{
  "n_head": 2,
  "n_kv_head": 1,
  "norm_eps": 1e-05,
  "attn_scale": 0.125,
  "lr": 0.0059
}
Each number is 128 + 32 x the weight over its row's rms, rounded and kept within 0 to 255. Layers, rows and columns count from 0. Numbers have three digits each. The size before them is the row's rms in percent of the matrix's.

# gate: layer 13 MLP gate, 320x128, rms 0.136, rows 279-313, columns 0-127
# up: layer 13 MLP up, 320x128, rms 0.133, rows 279-313, columns 0-127
# down: layer 13 MLP down (transposed), 320x128, rms 0.133, rows 279-313, columns 0-127
gate279 104:065153089151080157133103150143157125153101113115159128099158112164116152137093126170154125099140126148097127085142129179090117088108159158094129182080128110122140146140116193121126135116151118104114146119108137127152122138127140151147106088133071127050143075100041176052107096118071203209109150123121076132174128170182118162121131161152227129110163098127116084078136141128146093128137
up279 108:118167157141097132116169166122061147135091094086145102129060084172133142182144147167187127116187176103134117151138118062141109102088072167135147123096160158077143146090078148156053167087135101117076113104152144111104077161112163117109072122134155139088176061149129156129118169113135114142164150186109079126134123133170171086142119127128158110146101147109118161156174065179119097156132
down279 098:129111132137121118148158146153089089152102128181146125134209128185085171092106141128125118117133111107150179110150129080119122135084119119122140140130048133061126169120096186145109098069140175145163102147074112105146123137109122121091141091161073123062103110125112094184043140122154113114159100174089103118194129161151094164123125138168131044074122111175119048114080131126126117117102
gate280 103:126117115114048154132130025182086144090131121147101212129161141065126110135130146079066120123125120121133105151077083126141110136111131104162093184159152087101126129094131093121099162131111131105158125107113092046154088194153141172122143138075088089077171112159122082116164099127196136091108215118126133109110122136162107144138163116135113124144151077122121104161089112097118117149086
up280 104:094142145130164117177131150151089160143117154163141147136108135163159083152100112114132107144124118182062160064127146143085154170130115094116104144144083123078189073064106175147076161098076116160108193126131083159085122078087106104172125126116115074159133173147086133148159136118145138079156180079170150118184170081114116108113161094179159125169097131171104182164123189125123127148131
down280 101:135170134095104091107146143172154138150141109077056123128189143111151137152159099161137139135126178184186121062126144150124134136139069116106124093136160082187094166145198106108089161122165072121114161203110078158104139102089096062093136139142139177104127144044148113175069151125160132104186137128116116167152089144110113090097100105099147097112124142095081088103102116121116137082147
gate281 101:141136170195130131087106141145111151161123173177172150111169105186163096173132119133151103119181078125155149114113202146136173123170140139127130098081204120150184138080105088121105103130113137135140104171112139173100114125111090126120103175087101201088095085167171161079140140087133135111181100123074097131049171194090119092118122156170127180097129132116123114164082130133135102118151
up281 100:147140144140113129136197144115157135123091114120150096149117138106147134187128143121149107110133174180117132132142105140135106088196152195088118205167143168065203146105175138126120149067144167135153144156118133089149128152135161076162113113152139146146097127114157140158078076102135120134177093117122085122154147174121100123000124108158152092082146132187112144189130144109129201106104
down281 097:131159090172117124172079089169086158080126152116146105094139191150164122150105174132142064118152125128121118101103148130187132187122160178083086125175165112134145155160099111113135068176181074125095089129153123137124147189158146095182183167140147094126127068096082077103140172124116160171093072164141154148112113146137117105090155125126090125086127105126125145113119092091139200189163
gate282 096:101153096148098174141061080128119131143150129119069153216153040116100108158163137128141152161132131100101137155135160098095111122120119089107119139148120115159163132142134158082076090171115138091141128140126078115095175124056114187131148163164134111137107100138124153166173103152099124119113121075089099124178151118145127169205108128204165123055142140121100100200183115144165174111122
up282 095:131145181117143152126087126159077092115182117144112093055164156082124144112167143102084133137089147087145112132140161165202128144140118180109119154062092098073124139132148122096126079137126119113101148134074079140119208132086164098122148063160123088170103186115197162125090091154128097131152129122143124153135122177167088195121120129099145213117100111109157170077101090135124136101123
down282 100:144153035149136169131142152081139134075183127148164161115159136138126069116109146119051164191113125116117092141114119169121090109136085032118087124169098122189120072173148107112071118094097121082071198126127124102125133123107114163098166125094135132146131133101123092114175099143191084123130174141094105165097087135103141138161131099117137098110043151117102158123158123170114109139101
gate283 102:105175172081139179110173098145137105157170146136162091136138184155107148166150126110111153062132097105099130152186099153119161142089206103144130154158129144099076129107163107112169147116151098146159147133112097112125107135181150103129136191112066146141202090157142157109125134109078083153175152118071122113108149143159135138095102107075109147158154179183188160128121218101155132175172
up283 098:142119087098132077123174101092127135143067168051122124107177150111132122117148173144157147156172173156144138097101088121155132153126145100128128139030131136149108069144157066099177164085078140168176124152162145116085116172103124142130080098119198148134089117129114129170099101127098110116184063126137096129107150100181119129123086173127087143090119110142082111125026101155156137127110
down283 097:066107125075112103147114107143129142150057126134080149118146195180075180066125115086163141142088113124065131128140101158138090122180122109102137138135119148164160222160104083130132126116134159108097109119126131117136106197106126147063122141172145082129121188103107110090118096180134151172137103142105097167171184130101098166100069124143154131127115094099131119092176122066149155186175
gate284 099:163098169147118151122084140101181088076147061167133155145140090103114119174111139171197113136089109177129099158131131158108168136145084114066187113089157173172086179140184104048172050149124107129106158164096145136140072156121126091145141105164122106122165132103107164097132126187129126127112116151153130149093085136147201093179147113077114138132114132129109169145096172117161101135087
up284 097:132160123205128078100091116093137098131134150119170107102132144116137119175148084132184166209121123136109134158071133135127166144131120104121163110118117143145066107110123141130093195146120091193078167095161087082183109076149112114128124122173134153150098151083089101122163151082115149143115155099096147127110092153174045118109131126205020108128159138119147100127138080130153085105149
down284 099:140124063145132122070083160116120084116123124122129101130113125154099134117138123104126108152108145092140152132107138090143090094120162078100091101091161137118163127162059160152059098108134138152095135085148085071085156075084166129108182118159165124158101146136083078066168134156179160104055109171079158146131141176077095123122130149170111044100104096126114129141148116129078057102078
gate285 095:125127099131190158080125157124065118074102094175101135054150137085191173174115091070115138160155133185106081152115142109103108158126127155173142140165160131174094119135151117181167104162168125128114090138156160140184112102123163205122128168099168141122110193105103130102071103111135074119127131175114154140156149104139090142113211125092106157105156126106113123139167097087091114189119
up285 097:123165130166079157137156180135133119154148062174147145164112153086171093111160154159086097078119134176188116104202116169151188127157111122137166158068146118145141152089114185139111206145144121146122113170115122094146179174083148099151149102145137083136155149109139080125138158151114155133117121116122130119147172197103122151171109141183135069143079178161192084147129173119146066117126
down285 098:119167124147103152082131190150148194109117098132080091100167123089089121154122134097167140148114091140136146043150049102072121168109082150160110157207128101150125137115158148169135078162144115109075106108115106143192140146122152148125136179165170108120167111143172127174138066088122098112095084142112144100101132154103165194117131129155105061107095150132138087117082107131087103144061
gate286 092:106099143140148211125128112129142154135068109139042121106092144189095079182146124103119156180123127152109109134098126154175112126121113103077112118115093096129102104115046131151124092084062148084146118131113141178100132143178094118141133151141152106213092121131118121137094027168173134122191094119089110116144213136124184133123136055118154115125113110118143110144138146100112101148131
up286 092:093091110089142147129081226157127176106071107152122075148151156109067145131155104091165116128116121091081165099048106142113135156156127063116123171119101086104066188149121122132108094172178165090119099156113125138115169125119091163125113141139146096100118141092130082108167095183134176089104101156140086188153112081174116098100132123170116178101161124120154120138090099097160113158084
down286 097:094145101085110149115198158081145107114042130112134098155109116142095149107130082169096123121127126121111131100103176194083151140181117141097132176097200184118091138172102081095193132136143120137089141110099117097082082102192125111179149121105148174160071130150118134135137064115143106096149181106136106171073142131095094151095150092090136142140133152137156176132156091112160052103151
gate287 098:097162101131139118121166087123201149144130118111132163111152088178136190119186080089078133137151146175145145120097170111150057172131110155133101124100148093143162190154097139190109117199107111135156080087107193108057072142110139113128162116157080062101132124120091153163139170162110083123086127098163186137141122128089128148125134150161167154081115135151142089101083096161108172143140
up287 093:109140128148132167107094139078089157098126084132138112143119081129083135122172157130097116152036066152140137133120150111124130130095126093136151127164122130120170088101090111195176123135143210139090123070116107108090126100173096084176149143141124182144128116197118140130120124014109129151135160127154177094125118115081159131111101150156140170138080188131103120183136115118173113080052
down287 095:101136114114166114139115067111137141143110096166138134161127134087090156029107139125146138129096143129087116145065120169079150135137065134141143118063171155098156167171122156158131151203134153162074169112163149136112087188099118099148173143141111095086143122145078173141131116126157183147137105137072113156105130137116123163119093116127149081115088039197118092133089096111134141112212
gate288 103:178151137158091146107065104128137065128125155103100078112132135134123127148191206151099088083110143150131110173119123112161121160122137113126120141140146194103137081162128148152086091104178161125134059180130114109124105149141146142189124168136086083138097143179110114138119186088154131209080124130137107101140191090114146107092080078097194130122185113128186151136182153170157098118146
up288 106:133113110119084092110123127134107116105120122177207130120101153093112100133152071109142127225079104057156152175116102069137199131212139109116161141155142123149129118120128144104171137096114150105156108159106139140143136138085160103155129156160176154139099188090111119109053151108107063131094085136131092065158136105086122097125130105145075153124115138127048200140113084098153117132132
down288 100:127118153183205114163126106115130099170109131092109162066123106132139102200130220072130174091156088134140129143053095187123136120120110112072126119132177152131107153155104168138078108101123120129125134110095156125137150129162155154176233132124132078123127123176104121131125111104100127160189121114136121076132171124134162163093082134186125155170131148120174138147106161179159167105179
gate289 107:134141076123108095124137217123121175129107110124162150087126038110140141162152122150106128025171123157127149121132169172141119177127109116046096155100146090114133091156103122117097079113157153085131137133119189178091134134157100129091138116105108204114158148115157105130211049096099152075123114130087130140131140094174168106127141189153145125130179144105135136126156138149136144176138
up289 105:090120190108121148109109175065152139107168110184180168093099187154161097139150095125165123176179103060160083103186126157157132069114146132123086160144114153069126084074169129124118089181120126127163141117174137121160109195147133171147141149140119102157116110099119143143131084125132154168106172143109079105199131142170125160120094118140141136143141164153201136146161115111109155209090
down289 098:069121097123161129122147116096121159129158154185148070121194177069135174116122163183076133120178211133091120186152136105140069144104119111137087111159110175119117209154148133141136154128126096168138177133096061170098156136132126082143113103116084129121088164110106152161093081145152086147117077127065161151150141118131071101164112134093090108140101176097143123091072155148129149124104
gate290 099:049094168135186116130092127122149107174147141118149074106171146137133102138155116076121140178096152133079085077125135138138113130109120092111125166142077148140187094150117104128200142144102114136141163137140148197129121129189117110151089156149183148117165192127120138111170151060132173138136093139064106115097205110156179085195115105152169131169170076157124112125155074122114132138080
up290 093:187168181140075165105169131085108125127161172106119170101090190106122096097134138116181052113132135111159138153092118106087166101135114134105100158173153122135147159182097131142103162108150103173162176129032096127148121163150121087171158163113118166114166084125093157121185111181119137135181113088143138148157139132117126112108073155158118121151154087166085085116139115195171065106159
down290 106:131130073155136127121176140084061150101156123121129132159128157130120070073116134144123071089217132125149168235117124146115181140141139113151099099096153133124065153161100128105155138140167192107105091132100134139135113146130138153129118138183094125111116146061150091160194092185183107105176165101136126166181108154121116090074149162182170127140129114120139120118144134158178120062125
gate291 089:146138136144139103183139158148126080110139111150125126087080170110181202099078206121104084147134141140124173070133086177126159123116148121094132096152185089170121085118138222139148167153125137098145169180129158140153111146157087146147162125177137128129088133038078158118173095116142119162145150137143109160102166166145100123166139159102096106115093061103113149128139148091081191155119
up291 100:094169173078222129145127125116138120135112119171141144109134088181154161151110056123151159121147119123134117086105069121153146109142183195154121123122127093126132170111146122138114107148125115100129179160088109124193105110130153199133067165106084128140143176099152127156115061121149086104135171118153108170133061155142182124080136111133077122122060057177104063157085103115124137123111
down291 095:143116140097131150191135120146103164137085076224146127078109171074093066153129107185169105125102147144071148146078075181133097167160124134131153105148129176094094191116147081121091151186103113130112151129130158173112068154112089108141150203142104146126118097122122088138143116095149091132072115116107119134157087143057152114068154111135130154130152130130159160164113154139153059166123
gate292 100:136099102171121120101189154208165205126187096144116103092118144129117081155102154085123145092130115120070152095046161177069114126096126145090124110160146129172091122131146100154108131130173148192091142115119145128105139095099151084154137163104136154204086079088143071129138119145099058146104118146108127139158082188167123170143167089095140123184193119096136140133145128144140130098121
up292 093:103141175087093169107111103109179111108134132141084136119196089120153150105108096119116135196143128100061114098169105118186166115132173156112168138147134101143157162063171141073089113155086105136065103056144151111085178129095170188129149152135153107121105127117164176115186111103149133172141177102132177102148126182122063122117094133148139077175122171136103175129159087149130140131180
down292 100:077080111153144146148142172088148108128078163146149091138166149143148116146122163077093130133134123094140130162160080127094062125165072121094136106161139104073162142112166147122130081151131103124121123134192051178123151083172126143118149102146062133103085127118188144112157122087150169110092127098136113172101132163084117082193096149086130164136033131117172145089130076088076126170147
gate293 097:116148136141078204114128128081134106140097121170120109149120132141187132093129149132079096140120124100131131104062150088104171062095099186050134086154052094168143122095140182122107156128122095108124092080114095095156086078182131119071165116114093160155116076079162140097134183084110144135062158146097142121155117187123120108140132123095168078131095136123130138154193085125107104155131
up293 103:154169095150106175123092161131112134122132179127121108114127120103170178125137157099117110092172107149212151147126090170146159128126132168146105149143115083060154128136156089111102126162098125102116083121159159126118136061121062122105138139092131124102129084154112110091155142076137043110071091106129191138118110085123140102094114125090136125095217081099087106089077130129053126210116
down293 102:174131118127175211136139122156137093150078121166171119106086124087063123050111170127155058147180150153152114085113135137148083150180071138152147133072145104131112160137116053083036104107084129111104068117150160159140109091161129135115172132149140174136167159171141141121114204142151195137130162062145132134154151122151166148118125122142140160125104097153126113132142150165098123127108
gate294 103:112108124080095108113171161113144104107145090066097106111115127114132087179111159163104133138092138138153132081157183171144074174145130125102122127050100137183117176133142174128158128062147100140096188184136112176146098124124171109108111102111151065084131161141143163110155114112184167136115071128137106158161158100125088110080031103115136162146094156101074131079143085165151091133159
up294 102:134098102127133125109127087142145106106112165103168107170026136167101121105180124119170152102115174166039102136140120172129085133103218119179114143164070070165156131176094100103170178104093116183132143092124087181136163166148105113145087113177129166146174121175159128131103071166115104125092140110122101098107117139086148144186150121107161069139146103118103131129147119131116079146117
down294 099:081064151093135149138170134118127116107134148132164186090138126080153117190195189216160106158058174113107116142160158117110130129098121160070088103132123160154081114169131105083102174201134167086157169104199112148114093104119171143091136100112085107113105084146141091088086142125150166126115163130105098139148117116123125156157152109098128153158092109128114168128105170100144051139159
gate295 098:123111132148111121129186080069106105161108140070138139173063130099103124076148146055088120131134162168069178122097104087172113176113097164073109153180143161142124118138069150109145130134155091216085125063154088103152155110128129143115114165083165110106141084072175097115091138097083125109088091099189110115160110169109129117097111112162125160157141157135158125135109153103123125194116
up295 096:135125132060081132096113105090093049143129101148092113101122157218076068149164118112174167076145162125132147146114128168127161134107141119141208117077191177141126121152162154133153104151175141170109130113104083140084126161147126115143127176147108081120168189081125098149141097159124128116161142114099087118150131159160112106096050110152160170121124121153115148122095103078109123214092
down295 094:138162077077148173109133087116124124069117151113128124142151144089066112078136167102158220120106076133141129156162106121119185116148186153171137107190107118166092142168140156100134170108160209176108118168132124083161111111114116096131155079172108094123149112119065129111168121188127079096119170104086137101154143124131145108115143161091105102128175097108104166152163163143105204115180
gate296 102:163136126147135108141163090133130130127120091163144105156105059064135148112111132137165127131105089100154182171117081115141076088124106136142157070116092153090097148127087141128096052111148144090111034159115131137101158116151117089162136163117145124166113115128115132081025144097052124180120084143153114100230166108152157136104129119113149107149137108125135179121145189069151146111154
up296 100:130126100127106168105136113129069123097103147109153114170128070148108160091100051093128108124146198123127159107143095112071134077118097113096173094145184160024173094131129147118159123120130132123117125087053167107101160108149131057125076122155132114147178193165093137055107122130110158161135175117135138146203154151098122126078170122165115162105099162116097131122112145120137073099128
down296 101:150157200152136137160112131164129121128086072139135143170126141150094133139079181128106184101105114121149101133111168166162205151193190121159092105099078111151157089086137163107133164099089157128151154108117153206075136142132166149091125123122184142121139153152138139184161111090188098078101144118109111109129128082141118097088132135120102175144187105139071172085172120089105117170192
gate297 096:092148146101123063124115195120099101112074065090182158128114102122104139126127076181078122119052076143077141099145134060134119123100106131146110116093140195066121118117063130157104133122159099086126100134118111109118123117107121169099148141094072164079133186133154099094135120100159172132175148161118133062091144131095067176125102101162142101106084122142125160161159141158186174133105
up297 094:147074179147128131125146157138125099171127118102076148167123109120111214185118103121062124126149121159108113137125129112109106088157119177122114103121088186131127058141096124102067124150080173120147077164146142104114166123155118127113150165116160118145110111138115136173100170197133149127093090168121177087118113106062142078135138012206075144164167121100128112137118111134163107103088
down297 098:156154068131131128118124189172128120110111113141187090168116180176125142050070143133111093188118089081103117132106124141175185167123079128074108145070111149109102140166146111155153186117106089164127192124158131128162124159141106144120141087133167110109107151096150143113138112057147193093150136189147173141140069136143107165112182130171118152117187116124155124100164120174157143146064
gate298 096:133097145161149130091103086165132140154112112139136117137102160124116109111152133103158114131089147114125071119126078145103085166076144109161112088226149085128098076130097120138135191112104062126134096082123096160225123110157139134144149175058145120106085121145146099140193067102148135180123175146162129130172149112172159139143059136079062125123138161138153173090123125123131151165065
up298 096:142131121161129172129059168138132138141134122097101096143139113105102111109087055128143102107160201102094165144123113130184147135154125154077185090163150102172085143078160101137103118131193118108167059135154107122099174139120194102128091103130114176115117125147113120163069104091158120172077087140186141133120099088141132121098082176130112138179150155191135205164132136193092156144129
down298 097:059089149106147093121103126119097093105124158140059106160117138107112151177172122173110147103019169138055122133152214170146154119153135152137134154114136197129078159093105109094104132055093084121140135113100114093155083104088151126136150100147134131130116143126166147108157091100110158172134171142113092160131162094184150069099111088162117148188092178141145123107136138127090167129094
gate299 099:136171112149099079105094123193138113188127147148101092114115102107127101131123136118128217074173122106121156133140142191105141151146053144092159072149166145176101137168141097097147127153153153106109128170060191131098103113081128136120118143107096149099126104151158065163127084087175137113102129068130071108172105149105170076154164133106131121099105100171068101134172173098115150127188
up299 092:112154101138091162129077115103130091097136115145167074116210142121174160074142109082127151117145164153144072136129203081128083113091100154191123150129158133110093131132131101128160141171152134112151131058120054118067139160110131116082199159107141128163156185129115121098102122192094081143135174131054112132178117164140133129101129072152101112113155149111092106120124164068160171147107
down299 091:070069069086172156144125121109136163144148098110141180161112103150132163002117125109121090165125105171108104148102161120135097136098215108149115112132173077162116097129150172185111176157127152168117118164172161137120106146148150132148161137175170121184097101097097166116155151125179082101137102128131148118106105107112086084104103135125136130097162145089199177126144113141093083112093
gate300 102:115138102178117139101140174101073158103115093106102115126074093176088143165146117143121170058152185095152134113158109088143087163134142128080159193127177183107103158112103112099152131196123137091172102078095154157138117118095146092135158150176165190091166122106181097099109082146107165125132115149131120139126130130155112196146112174099147134083069094100146060189098100157144167110145
up300 096:105109073108112160166121147100150108095075142104145127083133115137137125204167126151109158135129136062155103128064128093076134097131091124110094092137153146069173154135155170127199139128188118138158084144045160191113069131136083124152080138101106094103120133151134150112128126091147159052105166101149083198158117115097218147133146138109109119175135103108102127147115100112140185142118
down300 094:125108108066119102121139161110083150120100116117094141128144085068120069182152119113173125072122102109141145100163119143176111214114120100113113163117166145126143140139132067177109110056174128123158214151165128152142132175085143091058146150177119131144098113114174114075156171105124120087129115117121138137158081132125202190148121165176086135103090181123152062116139129146118106095149
gate301 105:077094120137102147151138141113180114186145163157155162163133181082144181096178133114103108079131109122174145129162126156121142171057128113077163149126159099110143109117127139067087147149085110112149081086094110109120115082108144090138097135131124171122100161039153052121111133125179099129126196172070193123127073144101143156106103151109119095118143132145157119194195103127168124100159
up301 100:108177109116214151109122114098097148116088141188127109159112123166169144082121098078176134179156146139071100141113156095135142100140093111114095150085155082115158102087105130141128127128104131168153122161141180154098183167081060077082151104079132094110133095112068185215132190136106141091159143106127095114090095119122107079156154128186133142122116075081132106125106149139076112150143
down301 102:131139089147189061128117137130187136118138090149093131109081075157129092133189093161082052120162113109124136127119118155158158106104122107147123118172156176145120088139132115197133145125104104129178160118160145135151168174147139099196104150163107043183059109196159164103167131091148139126109124148128147139076154093107111110112059162156149151098155078112125136165125087108086165138170
gate302 096:139105153142109154160143118114143094128109110152144119130124124161088133147169103119121113095096138140053102129091081126165090094158165109121120135148120129114102112180112184098087146122045090091112149115120081129161171154144146120078162083183057083114109092112111107180120122148080132091135098107126073143218114056153141163141137127150111146148153056111110147109058169050081142170148
up302 096:134109101107120117099159047128115165100131102206196093118161156076116126095130095111108146130110083084203080091164143117143107163141114077126121135137134146067111152165102103130145111142179176140133170087136092008146137113117109156122130099181099125104168171144128085164151102135087126095125087118150161068102131121094128131148159099149136173107118113132090117214129142076113140153121
down302 096:104179195105171103108136108133087154165119118206088112130113120095130110120128114153142119152071166079106131156159100133132105164163056116106128084221149154177130152083162127194094121131080147081192110160175155055156106089167131097157119148096121106174145116096146113138127115117102153128097061105093155192106122128159105180120115120110086089083136127107102094101120115152150156146160
gate303 095:186133144095144108181120132101139102125133144164154128075081162149149165154080190121141130164090189124065145106094148126096146127097114149191109123143155136171108130179150103172206164120131147143151131090126108088187155147107116126111190168145131154042141178091134147133141100141114082122177111178100116144107129130180062155124087120111092198155137125121109114112170184144091138188098
up303 101:102141086132158116119114101124085122197125149083156108140106174145118159074054158112112134057108150133123133153104166145164152172117177142092117126095112092152076120116174097117134105011125078204114095112074134111131136143125178105120096155155150072112162142124120081138113149163144158135183097081148123187147125172157106117122096105106141169136130069118128091068097106146155180128108
down303 099:136101104108072064147135139138162143128163093104180193175148135150140166181104144140183158147079103091092139163067129128104079098161119110101058142188130198114174110146140196145119126150092092150147192118132095121106195140100173143125092121125117124086112142130127142122136083131080153122105106110146145140070109155173077145106116099107188164166087119119164126140129174070128113134068
gate304 115:123151134172174036106110139107151051054085146170110036119056119179181148145147104091053092159148139114136109097108164156153095101164145120146138141134136120124095149111087169118129113142169126126116109138111153093117128145109139146124155119099082081191107174160136175123182104118123177160138135111164122105105143084080110165173121089189128081153150156117151142144116130176109170106150
up304 129:134120120160080169116134102144158124164121110014086095123175127153104134162121097111077098143122120113169170107159151112142090071152096123126170167112079139172115159132141109183160174149105144105125145097163106141187116142116157154203094088140105132108117104170137117036058156147115192102149066130080135117112116145155143162104187174112108118128146123117123163139147181081139125174111
down304 104:152121183146075190132122098179150125197071120085156183126116133097091092165137053119161176194091126126146111132114118153128125114120109136132147133122052106155122153126143151106124152079083109150126115083111124124168124111119151111138087128107031144096155112128139141123054135128069149144102078135135163132126107091081185140100141086132088161121138058139113060117148209153136123144124
gate305 098:052203099134117104093129116182107126173182171126142083088118129146134145091115114091140111147166125139179111110168152109126125101079072086141069093143118161142103168150147135113110105137156100080090142117130185134134119118135123055136103172144081126151146066100123086201009154157108133095106130073093109166104111133151183114123155149087107116169113121124108108171128127135149090093128
up305 101:148107084112152146142095181164118139191117108111148159091159164139049150069120097165098109128123125118147210094163155134124164154103049133184119123155046083149129159118128083107120128099130054167158146137133157143129116124154177128128068166129091137107145116098123103123187088168100149129171134149176096113094095150118126100100161143057116130155144165113153055099141139135144096122067
down305 097:091140082154147128144082048118156117155118168130086136164112113083137117187141155117133192126172102103125077087150123120097132109136159125111152101145144136101068112146154158140130124126107148116087162154143157086187122079150179136126110205108158056143142125124113099121089159136135133149142169098107128109110142135160193115194070107137054132118133168019135127138142095057109080152131
gate306 094:115146199130138094100202125162173124182068114079115117139137150177097142144182127113135137133092113164103126102160134159151095196145143143122150129118164125111108106172111130187095114099125075195125104142125103134142130107112126160088153093160148101149167071152197119107051121135127077120116118159171124098096085189148173086080121130125071086112181071160112113147152116158133096182170
up306 096:122134159165115112135089160182132087105093121113167170150193063140142086119111125084193126147127142123148142172079162181126159116139141125072153101082138188147164179127122148133122204141096160095141067174120147138126113141099173150135117124090145138127160131154096113073182107095206103123168125165094183126079135133146183112167166118169110124128167122118082100172183183125157111094153
down306 098:104142149112114114116145131122184078169162108128104089123115127092140123177115146181117177151147173154120097105184107109110125095174098156136125141142082081131100106134152097106135141170148117186054166140169129125130157104149081135146136147164112122129045127112135122146069140073169160070074178112115187116138107119073090197121089121077172147082145180151088168101120059090110129153174
gate307 094:119153117147139105106054121143113117157140148107128099103141104161175124119085111153154166144144162191118093117076184112112165130106071140075121130103155174133107118071078167159126133126086127090155104096152134114128168135119099088072092186079126122166160094097149119120118168169128124109139067213145033087173098095157096066099170144133121091127093138072115131105115099168123101169146
up307 094:119081186117180106161150141171140176081105151130142128136113156097137140134165097136125141118145043129141065118115106173168112145168173149068076134067138216128096157181089155126131125119144101110104151167094161159097176131076156152170126090086158103116153138137079100143164119106149122116201158178145153186123147126080166102129112194137154120118160110150068082107166109113152131110118
down307 093:141162087113057134155097145154149045094058148123118144162125164098117110167135111112095158133129159115098117199138089131161112074074105142143090147148135113110142132092201118128152162178186122135116150076091119145164126098123139178124134149176089154094095139178175143100128128142099172069111144079147098066095122141106130120179154161129103177188089135088134127113152090140111055107086
gate308 092:129114148100120164122099099152139136106103113141138082108117047141143079146155093137135163062172174133116176179140103130064136137138178125114133082092163122162103070119149131101103122112134108155081094117156094093062133103109228074104160136133132093123119109144106130172168132138107139191153178126110109114155143196146063146084154147136146058146136198073152120159157174124141148096123
up308 096:196184121127147119118142156050118112141077133110140120078136109113157118124132139127134091134151101158116086129125141130120164105135131117173092103095093127115139000127151118138173131140133095136115085109134110162090127143167118076115162126127113200117177151121087125166107077086084115161133139171115127175169195142133158141130129161125150147190118124138133086162116056154219119118090
down308 099:220105181139121092158122155129177105111154085108112102117135129180129098139116177092142170119160141154113172162097124149114117145089089083113137129080112158120100148159106058050117170138116087103172122102076155185140123139135065166135128109094061067073140149104171112105097127122134096133132096114104141158103047136106112152143074110133153164140145099144134123092166115081169077071119
gate309 101:170153123167085083078095115110166172122146100145090106104135157071108121177138072164140114101078132123080109112101140120160163119093107164086141076134104093118164134169159175118097201146122108120085137151122159101068161137193141093146148138119112111153130093117147164065132088140132133131110120150089109104114188112062071102149133141080154150199094133167204153138144119085198116163124
up309 103:111084076049123128114146087128064139150155107160123147142128128187128133096068097115021135153174110192051158151122112162112049123140157099163149127168151130149131082102149123117177141154119174125184145108116150163180112147099106093118086105141104077100093116135101054119177115119147129095160158168109118167081193094103118143119147109125135144163133154120148154107085139101135125153126
down309 100:116150148137109144133069122099100174148137138160139138133091089155173068118136115134104197135121120126148136101122116069116124164112125147123156149166150130086078186114123140145085171048083096116136157122171152088124130113160098140114171122089074155144109135160092101191126110172073158178144147137065060155158150134097064171188123135087176083168088114097184119121085130114159085099093
gate310 104:137134138142074143138158068141125159112141157077109132087130145118118141146127161119083137114101158083063133129054164117069142149114153161170132104116223118186136114168080175154124153165136126151118022157093095129113132084158181138153087174127071091174082135148097096118151142147127061159104175161096128156145126147155132116131113139117145116136170117111060127183137103114189138148120
up310 104:118144119068173147196102094099139098150112164078121106138172070135150106170110140101143117135152138090133119163080073109160139071177134102084170107160125163119119175141165119092146176083137082084098096093102141090152120156133160173126077175117148142098174135162171148096163149085119116129122174091189127109140111105102146129092178198042127115158181110092113172146120139073118138124102
down310 101:094099197126122142079131140168120105149162133132088162103118142169156154197119093137125158153155185132142133141111100114110128107083168132175097087126149106099123130114081082074068119120158093161150038139113125211105092156146128166141135141080133171130099119141126121084132101218173112175113114184096110127106127147190099114132076093133145127137090125157070122119085083164178172112126
gate311 098:150126175153136134144104136092162043081108094147180116111115134143107161149065147129134138147164096164143101117153159181123180102103147081043179120084082153079168108199084174083111126088141081126120109110138153141105150123130139099148141136173121144191117095142091080178136095171113153104169113154105107095111133141112156100151071122090149079142129106129123148114203082118122109058149
up311 097:187156148154148153072155137143059141175125081150133150118139100102161154077113168139105083151124104134141133129109181101169158146147102124112182152094087159163110109130145137140115053066142128113141114117106141108121129088106066137111161089129030141121071134109087182103072119126149165145030129148097139125133116104090191102089129090180073129083094079142145120101127101134169130112127
down311 096:093109068149101156091074146139134145142130123143126180100122153163063143109105140142138110154142108127068132159148180105179119109204094128156107136147110133150126124093083124159096086090130111126126127126081081172170145134119093061163161072117125111175104080110107120152191096126139159143140156137107162094083227163134137126163140153084115206065145131097142053158129116118140177145161
gate312 095:139139080108176140155117111141164121105042118100188080174101123120056182151148156119174107088177075086138092133083150100121039180106073151150151158098116121118051088165112120132167105122116126093148129134145136153175193147131144120092092121133151125100139103128191110158127077147143114110156125152068103154115122113157092084088146115116141158136137103177114126087118144174164113175088
up312 098:140185199181123162171123173119097131182096105146066183155122094118168132055061181141117132127123111141077154193121101099137104118114093111121088163145161115162119065079160131113160078065099116108083110100125140095139076104137148102113123092126140162126156115107135098071135119160111105125135089119155128173114059161107113166136111136100125152108151119197094106188122145171082176109138
down312 095:085129210105152131144112107172109152102172153104115152132174075167122128116121106144049179170130152164100130145120064107145083149124137118109189149118174129141108086108152148085170139137109114143108102192100116155144167064137148114060139155104106150070155042148042104138114178152106110137108088133154093159095151162142110118147126131138093114149098090105141068191100140153143159119104
gate313 144:137091134092118122188120150199157099136131155130144087091082164111129134100103105119156079132183092072108148169047066159166142071109118127160119141166162111102110127151164170140139140115136103115163115111056097120112125134135144070176051132080122171131120102128099120140073122090094165162121194119188068107114172069119120156087118112106104090126154137162119154134162094103090166097111
up313 119:213107138104156167088124169174106176146108150155137109121131157096104176130104170091148125111138140165097070116120150204135149137105119092098159098133105082133140166108080143104194097125167102100144113148129153115135059139144170146133186149163097112111146116065117085143138131074227082143142157101151104127133157095164146142123124213126067173120072145131181144132130127163125136144171
down313 100:155156105137145156134119144124086100099093141077136150191099128143090081180127126102104157116109153079109121092138124161096136164135063105102128088110076138112091124111122117041147218150122153132093117112130112081116130170098086153064201070117083134140122149161148175106151150159136110135058168139126131169172069180130144095145117107145140111116114107166125056195111145091163128143165